Each number is 128 + 32 x the weight over the matrix's rms, rounded and kept within 0 to 255. Layers, rows and columns count from 0. Numbers have three digits each.

# o: layer 9 attention output (transposed), 288x192, rms 0.217, rows 129-223, columns 0-31
# v: layer 9 attention value, 288x192, rms 0.247, rows 130-223, columns 0-31
# q: layer 9 attention query, 288x192, rms 0.225, rows 160-245, columns 0-31
# k: layer 9 attention key, 288x192, rms 0.231, rows 160-244, columns 0-31
o129:159108124148114192149100113171126141136119165132152179157154116162132115107149155129076163114104
v130:118098130178116139138129125080125141132173085127151158107153062118110126118119134123090136170092
o130:141044142105101136129153133156096149123080138138091131115129098169113102146085123138131143133145
v131:133136114157110117158135136110146082102177074115090150085086211089111161123122094044112199159147
o131:173123135129104130170099116107099099186084125176093172166118110150101125129126109135101120167140
v132:107092137125117102149115093164124170116134142155167069163139228189161114123102166129130141171125
o132:111150107154067067124094079120143125112065125124164154159121091111133110165165142116131100169097
v133:141162140139104096149136133096120141087156124145134163140126122118150172171143190194113136143084
o133:125119132095082172128091110095164104145163140131101095127188117124149131117108152132148138118094
v134:169090104114128106113077105104119130111155212175086169088146076203144101133077122118092132147147
o134:151123138147149177070115124133126100142123082122113150158117107156079173168125106129098167095161
v135:095154172151098114140108094076129174147148140080079148170152160123127133153167157097120104158137
o135:151112154104118141129122139151130060134068138131124105129180127127126124114142164119161165107149
v136:162118081137158126119148166089121170177124164113168114156182152121087111146116165137150104151143
o136:137135199121086140139084129163093124110146126162122211142105075175177103166096149108141165104152
v137:110135140121120109081077129104100111123180097185078139144128173086147123116101161098107170162099
o137:131125118107120139141102140109110138125069162113136104115064084140125123107152092163095150092124
v138:101083058117121092091187159163120104086125105059122121119107105128128105121100071005084127132087
o138:096110137118148135078162103177176139141172136113147151121029117113130156129147131078171142111076
v139:120160130122163147120145078103156095117161132125160155093150148122103084183173149178143121104133
o139:151154127106077103123131160180136041065091189142111158132084127142128103064117168130074128120118
v140:151142086159147146123108094123153156127174136098090179116091156132157097079142150055144134156117
o140:162107134114159144097153150166168120109146171161141148150115187168171099118205194171159175149086
v141:133183147125123094124175107116134119134160149132147140148095153120103150108145123111151143109149
o141:163166160138140167117126124143172144117142127148146095127090110146132193141069119128076159150139
v142:119121125146200168143078136087111127157054188132170109098192116145153067131115173185108118072171
o142:149113175088101152115126141103093109152205139166123104182096130138171150164157173136166166113194
v143:029100082105083139073152137133051168134173114087127129080084133140136179134123085094129116220125
o143:092105146116091105092129150129156119140094127125137098126145122154146134156114108139115151103119
v144:118117141115081146140092154156153119131030082126206098115166129164088084161097160205093072073241
o144:122163113176142156155147166133109149136114149134143184085128123133151096172123105073187136114099
v145:119140144132124175178181175173090151143096137155124151155157117127165123123131155146132074099167
o145:106087099136126120183104144162145130147168179120092120144164126089188150171162148166102109120149
v146:165073137081076102178150140176149138147137092073122154103109087135119154229112074108165186136147
o146:108084129163188117136133113176150128102105116100165148114136200129097155111121092137130077130069
v147:137152132127127126118145142141129142156074126157102153115119109164143139096100138144134119140151
o147:071097107140116162127108120121150104137161089184119127164081130103167108124120097150110079136095
v148:088105181072116145123168123109134154170133137128148139090162083138111177159137133148140087088201
o148:058119116113122135174163125183189122110076135157147091144158135145149114170068096109163120147125
v149:112076123126202055158152104163128127122097164161087105163147099114172112091166138162108135127099
o149:174195128164151194125104126127130143120169131114113110134210122133154176134154214104119130099201
v150:109080097031134150104114123175133165110128109134130102132158101156076173112082116048119127119135
o150:172184107122174131092102117223185136105154123062090157114088098108072136113137164097108101126120
v151:133132133124089173102152187108136189122184068133163157122084127083120178145120046057140101139090
o151:079119079153113104159110149127180159158091143115139109157110102169135157161128097146195195135136
v152:118086096074128114140173118063109114077167133119103159103044144164102172125111062080084156159063
o152:148078161089153117059138130135166140107077141138126198104087117073146125100095101152159112149099
v153:146061178146162125167149085165152159114135156195204146116135108194144114179142155140086157118198
o153:097141159061155177122159153120118092147104082140151110150147102058093162137094087123132122147135
v154:122064121133185151157153094140099092150113139109109077119103140134127162175150191123101143124050
o154:074130110104120078135108111126154121096175089076111114084121166095118173125154077106141125085135
v155:105124176145117112147175146115121141187066108125125130181142094114099078159125107191104101149116
o155:140147124081134153083137131122103117122082138152087112127060128146143111095129144152134085093127
v156:115127135121213146127134122129132105081123114119141114135079144115115168116114132128133147104097
o156:118159100058101161123155169102115127139126128107085135158098128118097101086102143077109095132058
v157:163166114133140089122159155158119087097070157113144139091061059147117172130103128140112190118111
o157:073102167108119081063113106104108142156157135137123096166123110192131115158072139150124116153131
v158:101116190165089096161132169163113139162116118150136060120145177093092157132150094107135092091141
o158:088130090158095212113103162130130109138112147129172170141085088122144113101129164124136101114155
v159:177132056150139137156222119136158109111110180182115122100070125095069202134095121067099185160161
o159:121101136127174139166176100103126168145155074170094199151151164116079189082099082123112162139135
q160:109120152130086157133134131125160143116130124180134098143127141129101119146098120123149161127154
k160:108129136135148139151137114147119138126154117104132137130134129143153118141139155123114134102113
q161:131136121104106145134123114125136153145103111102105130127126105158101129126130114160152141155110
k161:098136137128138105125135137136155141094121102148145074117108163121142151115133134109121101121116
q162:151144119143134160140116101123127095157147098135125118131138117048167128153141146156131127116130
k162:105129129139123144171120121151136112104112136070131117088107115165148134145130149122147151124121
q163:162140113108132093109137167104179110090139143126117154115067186116059154139073127141063124086074
k163:141123136131108112167185101135122115098160120190102147132103146137156151138074122111089124123122
q164:160115131168103132145179141083161217127130123143118108124137107139139157168087091104103122122131
k164:118151120161146110106127078121096131091142175112093188103144187137148178202068201167123104146110
q165:139128154158111097135158145082182120126096136154116137112099142079094159121116149115091129162110
k165:114148147100132107142154130123138188109137133114115176143115165089112199097094126178108080137115
q166:159114093095150193078116135132106157095189098138140099141143130050098164181108167186127147090118
k166:184106181143163138179130160132110112065206133122112131125066087116106090103145157164124161140129
q167:115114124076164141141131127107121145140074215133159130056128154169190054143122132172120174168149
k167:101151118144107120146159145144134111135120168153143140094119131184158168068082151203122105158052
q168:109196135144100156126129144108137163136163099126122181153167139137111076155134084132107141082160
k168:148098173183092157084113102111164137103165106145121143113128137129123111139192112108139137135148
q169:115124173168142105119130141122085159103140139112128146083146101111094115153080128123150138091094
k169:100096172128151112138163181122188133062167120111086142106138122094107137162089120103174139140118
q170:100125219130138139144087171175146140132085139112125150220116169155156137140122118100103133128122
k170:111111099132081087125074192152140073083042114107111146158152147142109097123102147100178157169157
q171:137110099099119187127134061112188118121100137164167103164189158131069115154177126192151145144187
k171:111139147141137132157098117081151170157130114108140160122095105085178166128112115125153159130069
q172:129151082088093107172158088186130064117128088096147153162106056159096103161108127091137113147154
k172:135080124119073144112162134123091124086149162124168123148099141116155097054142152138144157059092
q173:160038135096111119162105139165127127107108113148104166116126089033080092095128131116144116130160
k173:104117113097183141122083132184161113192131142120122144103123132107102111084102092161154134117135
q174:118152174196165104121102150105096138178155136131086156120110121175057122087094100101154151137108
k174:104218070072059078136169148147116104101137111120122121086164158139116132109111128132111124134118
q175:134161061117104119117142077120137146136159179099160129130142137146165140130061115167109109179105
k175:169136166134174128110115124143116183106107117117087071092133115126161191128128068156110070107056
q176:119153141130080074166090135151141112118159069148135066098157109143114139215129111095087113075085
k176:144083162087175122144106087157161066097143088104149135103141111067072070145136184125091132111171
q177:174133128080143127095098125146081176196126147136085120170097079075147129104177114135096158181110
k177:040219145130117164155145162087191149145118177135125142098117103143098074139117114170181121136135
q178:180097198166133171129116111131091063092098107088130168121128133118125176105147154120146101096079
k178:128117052105151118153140104137094135135134183174114128109072173121113116125080102074101105160150
q179:174106118172124129115130154103099141117142137118108168123146102121158121092098110121136121097125
k179:141146103143152158152138163108099097174191163019130191101138144164144135111145106074075108097171
q180:143153086092154066146129095151126204184177080133118171116102158053106153089116110149127132126090
k180:134185133170088131122153123146116120142132190098170134110106090213185163127113132114140142110113
q181:099026164132098142124119112109156129149129102208118138136138111164121082115178110142171121160200
k181:109105115171131109138075118114106132098102132165195134096107160168131109143133180089109188103172
q182:116089071076132141178147141125124096187105172164158136193197105064132185170141191121083130151160
k182:149145101101102088200178148139148175073137135116103112117143099123158084105124098177118109103158
q183:162156135113140098095134123179137105100122174130148088131130171079154136146097115116167088148122
k183:108118097096134117161121084190104078097136101165165087115134143096158144083118200160158169116118
q184:118155175109118127130149146159159131136157127100099110120091125149127130106144173138142104157131
k184:111144175087107159183146142107103091102157136135126142135183111146139122104142075110112097131125
q185:105109077170095104174131153096093183080141072126143124145140130189135148078128110070162106087120
k185:185111084129142158097131137066119110154149091110128105128103146132108165079099137080154090090108
q186:132168166105120099159183064068158079129146103144118160104195068114115100126150188119103149103146
k186:138146119143115164161132170161157125113156131111114168105107055093075131105096119121130144158077
q187:082076107124068134060160144133099076193058137082127075157138088123121132141102149145156140149117
k187:113147155139127091122099111087108101206153123134127087118141157119151105081147076153121122215106
q188:158110097152169104114135123127129140082114118169107138165124071109125198135125127125147150117219
k188:113152161141138150168077121147068169115197162132126105118126091102106143146121105072090118126155
q189:114140151147175177057112109128067142138102133142139138110109188127108104086091178145143106165114
k189:140150148145104137128099143107132154154106136094111130165100147159095157020095147164108078124060
q190:102140102163157128122144060147101132064169102153180161143145073156152138156133121133077127144103
k190:125131112131106107120149114119150120092127134198160187129179119107097144131183106117099080119117
q191:130052140067157118082132109115124128106149136108146144096146091155124126086136108138143098158069
k191:086145101110099145146157134125176139176102138143179180121131131106133106124131108086140128117043
v160:096127179115093139177084153158138142146157124108116183118018140157164111130151120082075166094225
o160:121145144136138092082155138214191115193160156136122085087104140134154087057138162144166144134083
v161:097159126152110112112137123122092109175135163094227101073140128121142136143159055118103076094171
o161:150060171141075105123178141178156153129083129088119135153071159163147153183140085132137133156060
v162:083141044185110141112125131078138074075171121188071194050072050110120094126149161077166109123100
o162:101115128147127095065085018120108137111129148087173139170119086163202101121210119129120152088102
v163:122131144140144167111170112135068100132132150072157157116163096121034137093156089144136138215119
o163:187106173162101145138132168135170130138175117109114171175133120110149078150094107169148152154152
v164:061101099079134105171132144135042125123163177137132084151085161098226108077112131161135185168029
o164:169128119143119129131124159100154130120107067170167178094140092153162149188130066089111123108159
v165:137137104105117111130163114136150090129158142133100168139140128109199171119159130117120132086158
o165:159219117128047128124129199091062183114056109138130128168096092177105119144119147187100128107106
v166:168133128156170173099151180154116122152049132122131108162164177104138145162059195131149129159155
o166:156160141171130114157162118182146159075193132160165107114144152131148107053038084099111089047123
v167:095099163099073122109082166136101099108157172157188107149112158102129183111114091179147130085116
o167:175125115147099109156189132113148119120032105118135109069118174110162108126064140159095064114068
v168:095157151087105188134166166121147175102067106139169086138116077122152071135108196112183100117185
o168:126154116110208173140100111178142070170161222052152164095067090133104118069090081137145156142154
v169:153171119149153143162170101098212164110142138138152117149178085046070183122136119155088128128143
o169:132167166158072098090119141144169114107159116099099142117111149081155096123159152194108166091078
v170:159126039094096102153148130068168177223165137180097145176144134103093070131153102187161107146123
o170:156203202070148104099124169120070100095096102117070103171095104140131065141141140153063142110088
v171:146171176083169132128102141094134126098171106097136122185137116051078185144136128188159030090149
o171:097085164127217189194141159114143106113144105128108147150149175103094166157142155082122146116112
v172:119099126101120168124163100167096041184103154125123177120151094074090135097159027224076192033131
o172:139127102092120135171172129122149158113149128101104151134137167153085105217172160137193181126073
v173:116134201120122136143134145098153192089168198022149138165092181109167125177129117148139116104151
o173:130122134148118127175168143095117171108061119176115134106097229137132055096166104117191117101197
v174:133136082132132134122115087106135111152104142114133092128155154171118130170130126110078149125100
o174:144118099001216131142100135211120147117112135145113127132156153112087140146162139113131164154146
v175:139142104158136033115120064069086066094168233172106192151067017066111108163255045083134180071128
o175:162093097156083147186172102058146123149179058151125104192110073102137217154194172078047119107176
v176:105169136108099146119152141135137103123130069114135119095169101149136100127144062145199101119069
o176:129174137185116089115087144055116215166127146122135097136162145133119131113104138175102111160144
v177:127100128125123148128127201080115134154159087116183090151141131167144175159105130119168182129092
o177:107098169128137147139073113122108138172033125127124106131162194176179092139119112212078109139102
v178:116108050063125148134145120167076133128123181086200087098073123192163140130127008087126151129174
o178:144104165120169144126094089177111138163132142133154114154153154143136091067128139048159105132142
v179:143108148186170099117134159174086110138061092142079085056146133139161135114152069158044189171134
o179:126036162226180151122126101099169090136134170132094052087120162114151151160090133156152129097116
v180:135128134174140125152103111135143126092174075133101148102117161102104155085099124142179093110161
o180:097171101147125098085113183164123150128116168150191136139133218154136155146082100068121144152142
v181:151183136112153121113144090137133111122155097097121175107108120104131143154154096074132108094118
o181:124096105193106136154114139090061114139047112075074086105135132123082138153116157128137117146131
v182:169125201155106162154154140200142150138100131106133124133122106122136182167165102147109119116182
o182:161133110134093123124094123136197088129193158092112199053145164131162102118061110154135104103084
v183:138113140109193168075110146121067137087152136114126153139128140193086210138087170136119171194061
o183:149092114112144139177138112154146105098122100150080198149122045126207128095130120154185138173120
v184:123112185185149204098127162161105171101070192162117000123159178152190147080099116122086087158078
o184:104089112115209183096151162070111147126179125097117176115111132094109220193076164099219154132135
v185:116158124127090202130069094149103169091166180095090111143141168153116143165113199148126117074202
o185:137148147061121125145109156087107094169160173156141137114034097129121106076111123128150086141128
v186:118167158163140179069115167080203166047150133161072163098109118144135196098159196135181125145168
o186:117087057122119105203106083086117126150151096103149114155150123077116070094066094121128061070119
v187:117152181145106144115147099126147085128150162126115177114118127117097103093162096102159123048129
o187:139108127136116165118080076111104130144161105110154076106116104136107119145160110121070140149116
v188:134100151106138190160134101178031088208107122113221121106158157139090070099027134134175102198162
o188:172179146078217095098125221122134056099152089118048123079103150130136134158147079152127120108132
v189:159140112074123116170105104069217126119123153105166118133162102086108123081068077145120186170080
o189:119115099038132160114164111136073097145117096099170114130133117172129131076161177126108104119096
v190:153134194173155135148139136197086154115166143061082044125155181109130169112125076139124101111095
o190:146129108097177161158136154024160110118138099125104156105088125110131175197098165182157119126115
v191:207114097031117081114138104134059176173099098184154115165182103154098092173087113166168063196033
o191:118136050048129123143124128101164142154032179165143109119105076132083129121152197106193111089125
q192:125114110143143112151113131099114118135134120166120136127093144116111142109110125119144143093156
k192:108117126110129134134123130155115143131141154086115097138153120157132146138166153145109125118131
q193:153157091130153099114115145136154166137139116126123127125134118130110151135131158139152124152101
k193:104116169148136144127111122148101140125109130129105166123151099121155119138143129119078142139138
q194:084084126068085123128131104170149080096145114152140128129156162171119137152052152113136124120127
k194:129134174061105166160175150062148129153151125165044143131169092134126092146132103112105125070108
q195:070167159174133127149120120112174077120104111141146099119123102138152171086144113148177134137077
k195:158089084123081114115144186122104132136127160131147102122121100100132172162077108110157137146124
q196:124164199133167184120111130120198123155104124138111157118084122115152207159166101138111120127112
k196:126155107063087130162080122106107132127166151103082070101141139109100134148098142101126089103091
q197:165066188135101079089135191146145071169138098143123109136129131130132138140141155157130134184179
k197:111096124158094056128143195056154037146156151111041090149147121025101098103146125119079032096155
q198:090143148115101139109102172148163114118181158139138107094122118076105148124137189115168150080117
k198:119127045089112179117176131114130073062141097090133147112106151093102145141164129104079142096173
q199:161207140182078164090145089158155058091102098106139080107123133162069123159110137140082121163088
k199:111101089098101101128150187145137114081125104080123207119122119135070135160151161123073190148069
q200:186123102192121138088074157119041163148154092093114149039135133110175124138107099133187174143093
k200:106081073111077120118146213135201123106137198077139129030146157099138083140108156189135101118091
q201:161172085111159146091141058132128171109126139133093103110176077168131128137108190087167113040117
k201:082197159146129130107139056172150121010127129124096144114176103134116170204062152147096112144082
q202:126139090100108161170185129090123164112159111150133110155125103202123055165098126185129136146112
k202:056129066126144153116133150196081191093100173141115101130182071154136079179145125228134159149159
q203:113150123119175140140122129191164132051124123107149136101127126189081104162169100162114166145065
k203:154101176106136123067128130172168101076083202132136134118145126179094169170129165131127169139075
q204:109188087111131111114144195168121107106126120091197193061125128167087201190146127114137176124090
k204:146121125095157173113165168155141066079169133125189156131145191110115101113148079122117084134100
q205:099160107111118116165100113077177069118141099102163109118139143141123138097148130077160133134137
k205:145146105180117095169118114120142080152163072102194092117131142161158170077190134125132131112125
q206:104125157159139131100150117157083106131126129143112109107142136177179092223166083110177133116108
k206:105119137158161106232117172120150155119134106121103085087124142136076139162190097129161074149074
q207:156124140180120128100096130151141117169151152127167189113159127162158152200151105112114084200101
k207:106143142106165112165108076145146147165122140147071193136121221128150177140090154151120128106099
q208:127146130155145125183125147142118072140129140109138104095122068120058131113126104134144095099138
k208:063164144137186067092059139177140176127140122164122172068110124104127168122127139136152074142092
q209:106146121136084147163158122150116098135096123087152135133120122074162107117164096137142116171164
k209:126124100167133151156156140115097125067178154113138110084135162186103090120105141093086112128170
q210:157092078203104164144136161131144175128128147159120154122170133088185046025128141109135171107173
k210:149096127140070103161072117154127101106077179148090200170152187073115090083094141127093173107104
q211:163189110195097153162101095111173103158159175065160057131251116108129115094151124106137199114123
k211:122080065141113125110097158080107118111095163151125151162167146074160162140208092120166150109131
q212:086081114140149130132147120201152129082157190051122149128180117097132101042134113116092121135102
k212:132161088087116127188138077238138112164140178094115155125197050096096095115157081069165089071098
q213:073110071150132137151148131065125164123148141074140126164156117169186146128112154157129105096110
k213:141094100109077166119104144128155132109130170058163130115183134096132115131157134117168142116104
q214:152104089115125144147140097074171126137108150166101112190126117098197108060115060136181086123147
k214:149148135157124095157111059050086114109106142204100112107173144076179121112146026122156152159099
q215:133198154106079067113186129135122117081148148087105136114102153149052089176120191177079089121058
k215:072170185088144086136169106123097086069109068112152121143084170112066133159208156173125124139115
q216:104068069184138113098086132152130126150133087082184089141157144144151169159110102188152163156149
k216:137113119094089106145099046094149108076172131113151068132137151055130142170083154128112120102185
q217:130123135129097052135147164136152136180107101136127124111110106183091122162124107176069180172114
k217:186081143110075129107095131098174147117115104152196178110064067157118154105166107138128166165093
q218:084090169094136129108150139145128143026122156111157060161118167084175108146054129212110104124135
k218:112130224112090142079174148157130103164137117150115138149092158153111132183148051208151138087120
q219:106140159116134105072143126164067111098121140131135110148139162091133057135083112109142189118077
k219:145106106132092114164120048159133107094137077121162107181111133181052098145159091145105095105157
q220:187077135130109184123153117120177159103131157080124169130165099163159100138155132084155133180107
k220:141068106119108137133174141176114058073108127170185122137110072173195113147140070091149078100113
q221:164134150136074131160166070111136118106166128102135119103118060123123150103123166130070122130105
k221:206063100095139081083164090089127081142104167097124106123136122118169124142117132129094099115147
q222:176098111178083110114067126117122188147108124128081153151107098138218174134134169105093153121140
k222:178156111124155092163179140163148149170086093139126101101146121115188174102145130159139138091140
q223:107175122098093183097143075142094123056135100133134136198187068141159079184189095163184158132133
k223:168111133138092184186123134130071111025135132110156131078146114114090173132112127117117155112120
v192:090067092200181151088136135150155147122133136162121121137134108127140116108121167132138118111132
o192:122128131187105106179206110156140088062129147122094071129159078137079131148090151108095113152126
v193:097135118139149169139107093100176154098122130124124046109152138117102152119116162127120048074121
o193:149088088139112167106143161099142128120144126122153123152148127124166155096107081104111155163133
v194:133176144097095130183116142134128101151097101160151121147143102116113097155118100128155121102160
o194:149112177165100096102082142123117103167126137089074133093062127129151143123190163132133159165170
v195:139095112113143097171129110169057156155124162058125107135103109101155112094150087126120158129089
o195:162180176135128134187073130108153132110126121115124114142187125160105162172149146091105142136097
v196:137079107095138111158157138130178080144164165145113131143137121143111096115145107140154170143123
o196:120142177171090154111082208097097147160130142105131171112116136134120151141078160119159115094105
v197:101147135102099173127122109150133173102092118093112101143086075120198177143115074163136132110092
o197:162166108126125125169098141106109094111144114126144100117125119146062106110121157137142145132222
v198:145089099148126121146142116142139135166082139167132090136106130094089120141120101190150147107135
o198:138141103108131121126134149135143087150198086096154124112189108130127153107122132098123126134170
v199:131049121108115080147131178130066109123142143130143106122204156130112159116107117144134118095163
o199:139146146175088113085121138132127120106106095136152163135065106157117114147119148146141102135153
v200:138169164167115137123161125143152134179092137122158188105153119116176128141128124127124101132125
o200:148124163153140142158171133129141110108119147126100120154089106102133140090110091130128165099180
v201:119167079139127127103137077140138111119148190130117091076138107152084095082159098158116154179150
o201:139097161151116168108084132141163078110097104135091143163171071122195164122124095085117141104105
v202:124158157107138126143093096125129131145165090140152194177084115071142089174099127116127121126084
o202:078095147173082112183132049145108097198112158140128155155210151084141153108142101102169098162163
v203:135103125130198103068105117131067099141160126086146151132083106139073083107191117101128130116099
o203:092111133136141150143095113118139132135104123111108105165154133125217144155104143141124116155128
v204:118131117123174167114141081130162129191130127125125101135152105154122134089126134107158136090128
o204:138141139105075128153140165181161120070116128134109101115167104151065134146112196169078143123137
v205:146094127107084152162097089135169195188162134135113084131137142152135117115079097115105145169095
o205:152177130143144141124133140117078172087150166117132140065154082136082090163129123135122130133122
v206:162195145169081104128133104104109088106159095132102165113093178136108111155162121152123138119167
o206:180048081074178108106168129105150146131143145138167093179157100110114157165095119147138145154119
v207:116149084101147151135136105164122146236189141066115073099107161151090126156141095113076131138056
o207:116134169133065143140045163095109142145055111132136126113157118100118146111152125109159133102132
v208:113124176129098135146058123106122171107105163183109196115095123147142160139131191073157113085087
o208:113149112131198063120167163119126121130184136123157083144103148120149129115089114136150148151138
v209:131172119109136116149122174075144098180115126159109139091132095139135130150131153131178136139121
o209:041153154137110186114119139161163164112154090136093126095070120137106120113113077131157131128101
v210:161130110139121158107091106119122142125186144151107138144157163123130116099107133135126079123147
o210:068083121121105086128145106119093118177120073142128120048103118125123135117124174113150160133128
v211:142151101082066094118094132107145118143102105113170095137126158092157133127144145108148189140132
o211:066115156146164145137132159118114147133135131078112120077111111104124199135155131137049115157104
v212:143088094121174119087130141091111185090151159109085107161136112138139140145074099147100105146124
o212:158095074165111113157171130113088119116122119120146162094126124051162088086178120096185150100139
v213:087198147154102109135123139140185139084117130066118132113131119133077111079101123144103153113183
o213:103067170088092128162128155146096169077109134125122164094095146156065103214146115125172128139090
v214:125139152127097161103181149125152140134110088174140094150090116129066168142099071154157171121096
o214:127118090153146130125039145122100139057151159095100145142173131133174064146119133158097121145199
v215:146112115128105157127154152139166136156082060157135089164099108045156116136127085169137195163119
o215:103154118116191143127066177153144099092160151104134118121182100134145146127116069079117106132112
v216:125181128133097143139132149125101131135153105072119119075160169149120124128109197124104113148105
o216:109126118152151154097136127136131140086131107151109109114132148131133139106125127106146179133159
v217:130088142087151138124166123145164076139107137150138105139109104129124178080133103184144128191156
o217:097117113141142163075112122134134091145141085147206109180113129126098144156159180147122108072096
v218:144109115149117109138124130130132109101147125106121096146084143077090088124153077161184084122127
o218:149094140080153099108089111094153106191091140140158162131150114130169204111138117122131106146149
v219:083181105098135085144140055146116118139117131082163192108091124104099121097111140141098173154191
o219:152074173130145142101177112157116134114119191098130127175168150131147156172122146119168101098157
v220:158124137177097098154110156143125133089136111135103138153130162122113110138088156104142117135077
o220:103126114113141187081167072124102171126139076132156108082119130147166140084128118138146120099099
v221:152114105091184073124104122104148145085138088156076116074140105087145080147136179124137160124113
o221:075119119129140185129207160207122113141120127111132059190131119110154104144098128109145133105128
v222:168080099114153117076205147132126152091108133115107075105119120139118150180179141144135125127132
o222:098134145131137084127130122159123082161136098136088119166145110099106111090110172087134111145113
v223:101128137134176083138121144099156113118114093115124159171169118108139119132114108072160124146141
o223:135134135136143159079112141116138118102167136121105162073115140156115152164128127151126129127106
q224:109155156125132147187101115106141095111131107097148149124141123143149149104160123118148164149109
k224:131107102109136108112147106134113100139165123136094094122130141112105113102082146129137102120112
q225:084132125123138142142170154134140119116159096100107116146121103151124112107128102076156131110137
k225:158141132114133150133139140125135140165135162150141150101123124133105119091104127166118113153143
q226:104138174115141105134152191106122131097092102152126161094147184105072148123131113096099119070090
k226:149075112135152093083169118097127119139105169140180130128145153041104088129124086117126109089156
q227:114145142164151122139072066095184130132113169112166143121107155115166131119181131160148114168149
k227:145154161135146149115081108131139171072127097084093104130176126100089153169188107157143092164103
q228:110185199099167135165079030145106151147145138100155158194154086197225178128200113139135133132182
k228:193120064115114108174103144143149138082172094127117144130127110240145150091084152132174103127110
q229:043089083141076145118158138153110139124195140117105101141125097182104071145133093139142153075069
k229:118107132085096097164153083084094179190166152167132070135172126113080150119096131124147104081181
q230:132076134138145156133125150176188113147071180171134078207101165094207122139141076151136071168178
k230:153064117123146052121075092124086112130083087111135154108159192080147117181071126093144136176119
q231:157116108155216117089073230136135110082141157145166143106136101142095091121129143051029079085134
k231:084140104112175160127114208165189127182100134122092118162141128046116102120151176153071118077087
q232:107095055143167097136147167111118182140131148126138110093083116125201170135106098165088128100159
k232:117163088140100191138159192059086227078142149124195033169135132152119149185091121183144146114161
q233:065092144140223150124149121189095138146104087191099198099105197144078130144179089161158131128081
k233:099196179094211129165112147164114148141087106154155141148069128148101133156119136088130106113172
q234:112214175088102125148163193080201036162120116116164166085090133076107171083200139110081141160156
k234:138116123155138133142116142087144079124109108158092112118108138096066127045151075149120102142160
q235:165136148119095111037105170165161115154127120076144142079145122110151125173158152193135173137080
k235:121142106097126108092139147125129074084132114106125145135068088166020154145177124147163123147108
q236:133170106070147132169105166149159145136091106147139138125151163092131098079127024073191163119158
k236:161198138073133151174151139145115132111115088122135156160154090092133107101118075095148097111134
q237:187086065122108154134119178159123132213078128148089102158071135084095158091154163111124140140174
k237:180141122125145132108109114149160141172113165151106064142089141031113040026117106107181088075157
q238:077185095098180177178109105082103145138135095159207131138131083089126140148169128095110137136103
k238:213115105106144167137109113157058158092149141142119083082156084229130080149098181138104123130133
q239:145188155153123171108144085085112069125124122195099090127167147155167040181107142134100153128131
k239:107183138173163125212145049136083149053186121202178082181129144130200144166132128131132151126150
q240:070118136108140099172135145160169087142163148116097132165189119123111157087081154111178102152114
k240:073153097124171092078113179169114198129199127150098152154130127103134142210066084142176094202147
q241:164168071101147171156141120154104112077185130147065066139092106183135161120068130117122173080134
k241:127128107081098112140160114079146207122086089139079111138129053137199133108142085147162148099178
q242:169203140133135118143083145137128092157112089127137113122104132199114114084101070156133187114155
k242:099139144148130173151110129130174104141096059172186183151146148136109121150181148120106165126124
q243:159134108091136162116069096164078129169166165116109142129080168120036147130126126073130158145085
k243:109175182151081154089120061069125126151113106085120064076160131122118160077169106040098146116161
q244:115131124079047116108113116127123106117123144085089138176105095156133108147191171103121119149121
k244:112060135146129137093204180098132059135117137099149152168122150191182098152222123136132159181077
q245:125150147126095150164115102144165140167127173128130124189139143157102132150109229171110172144118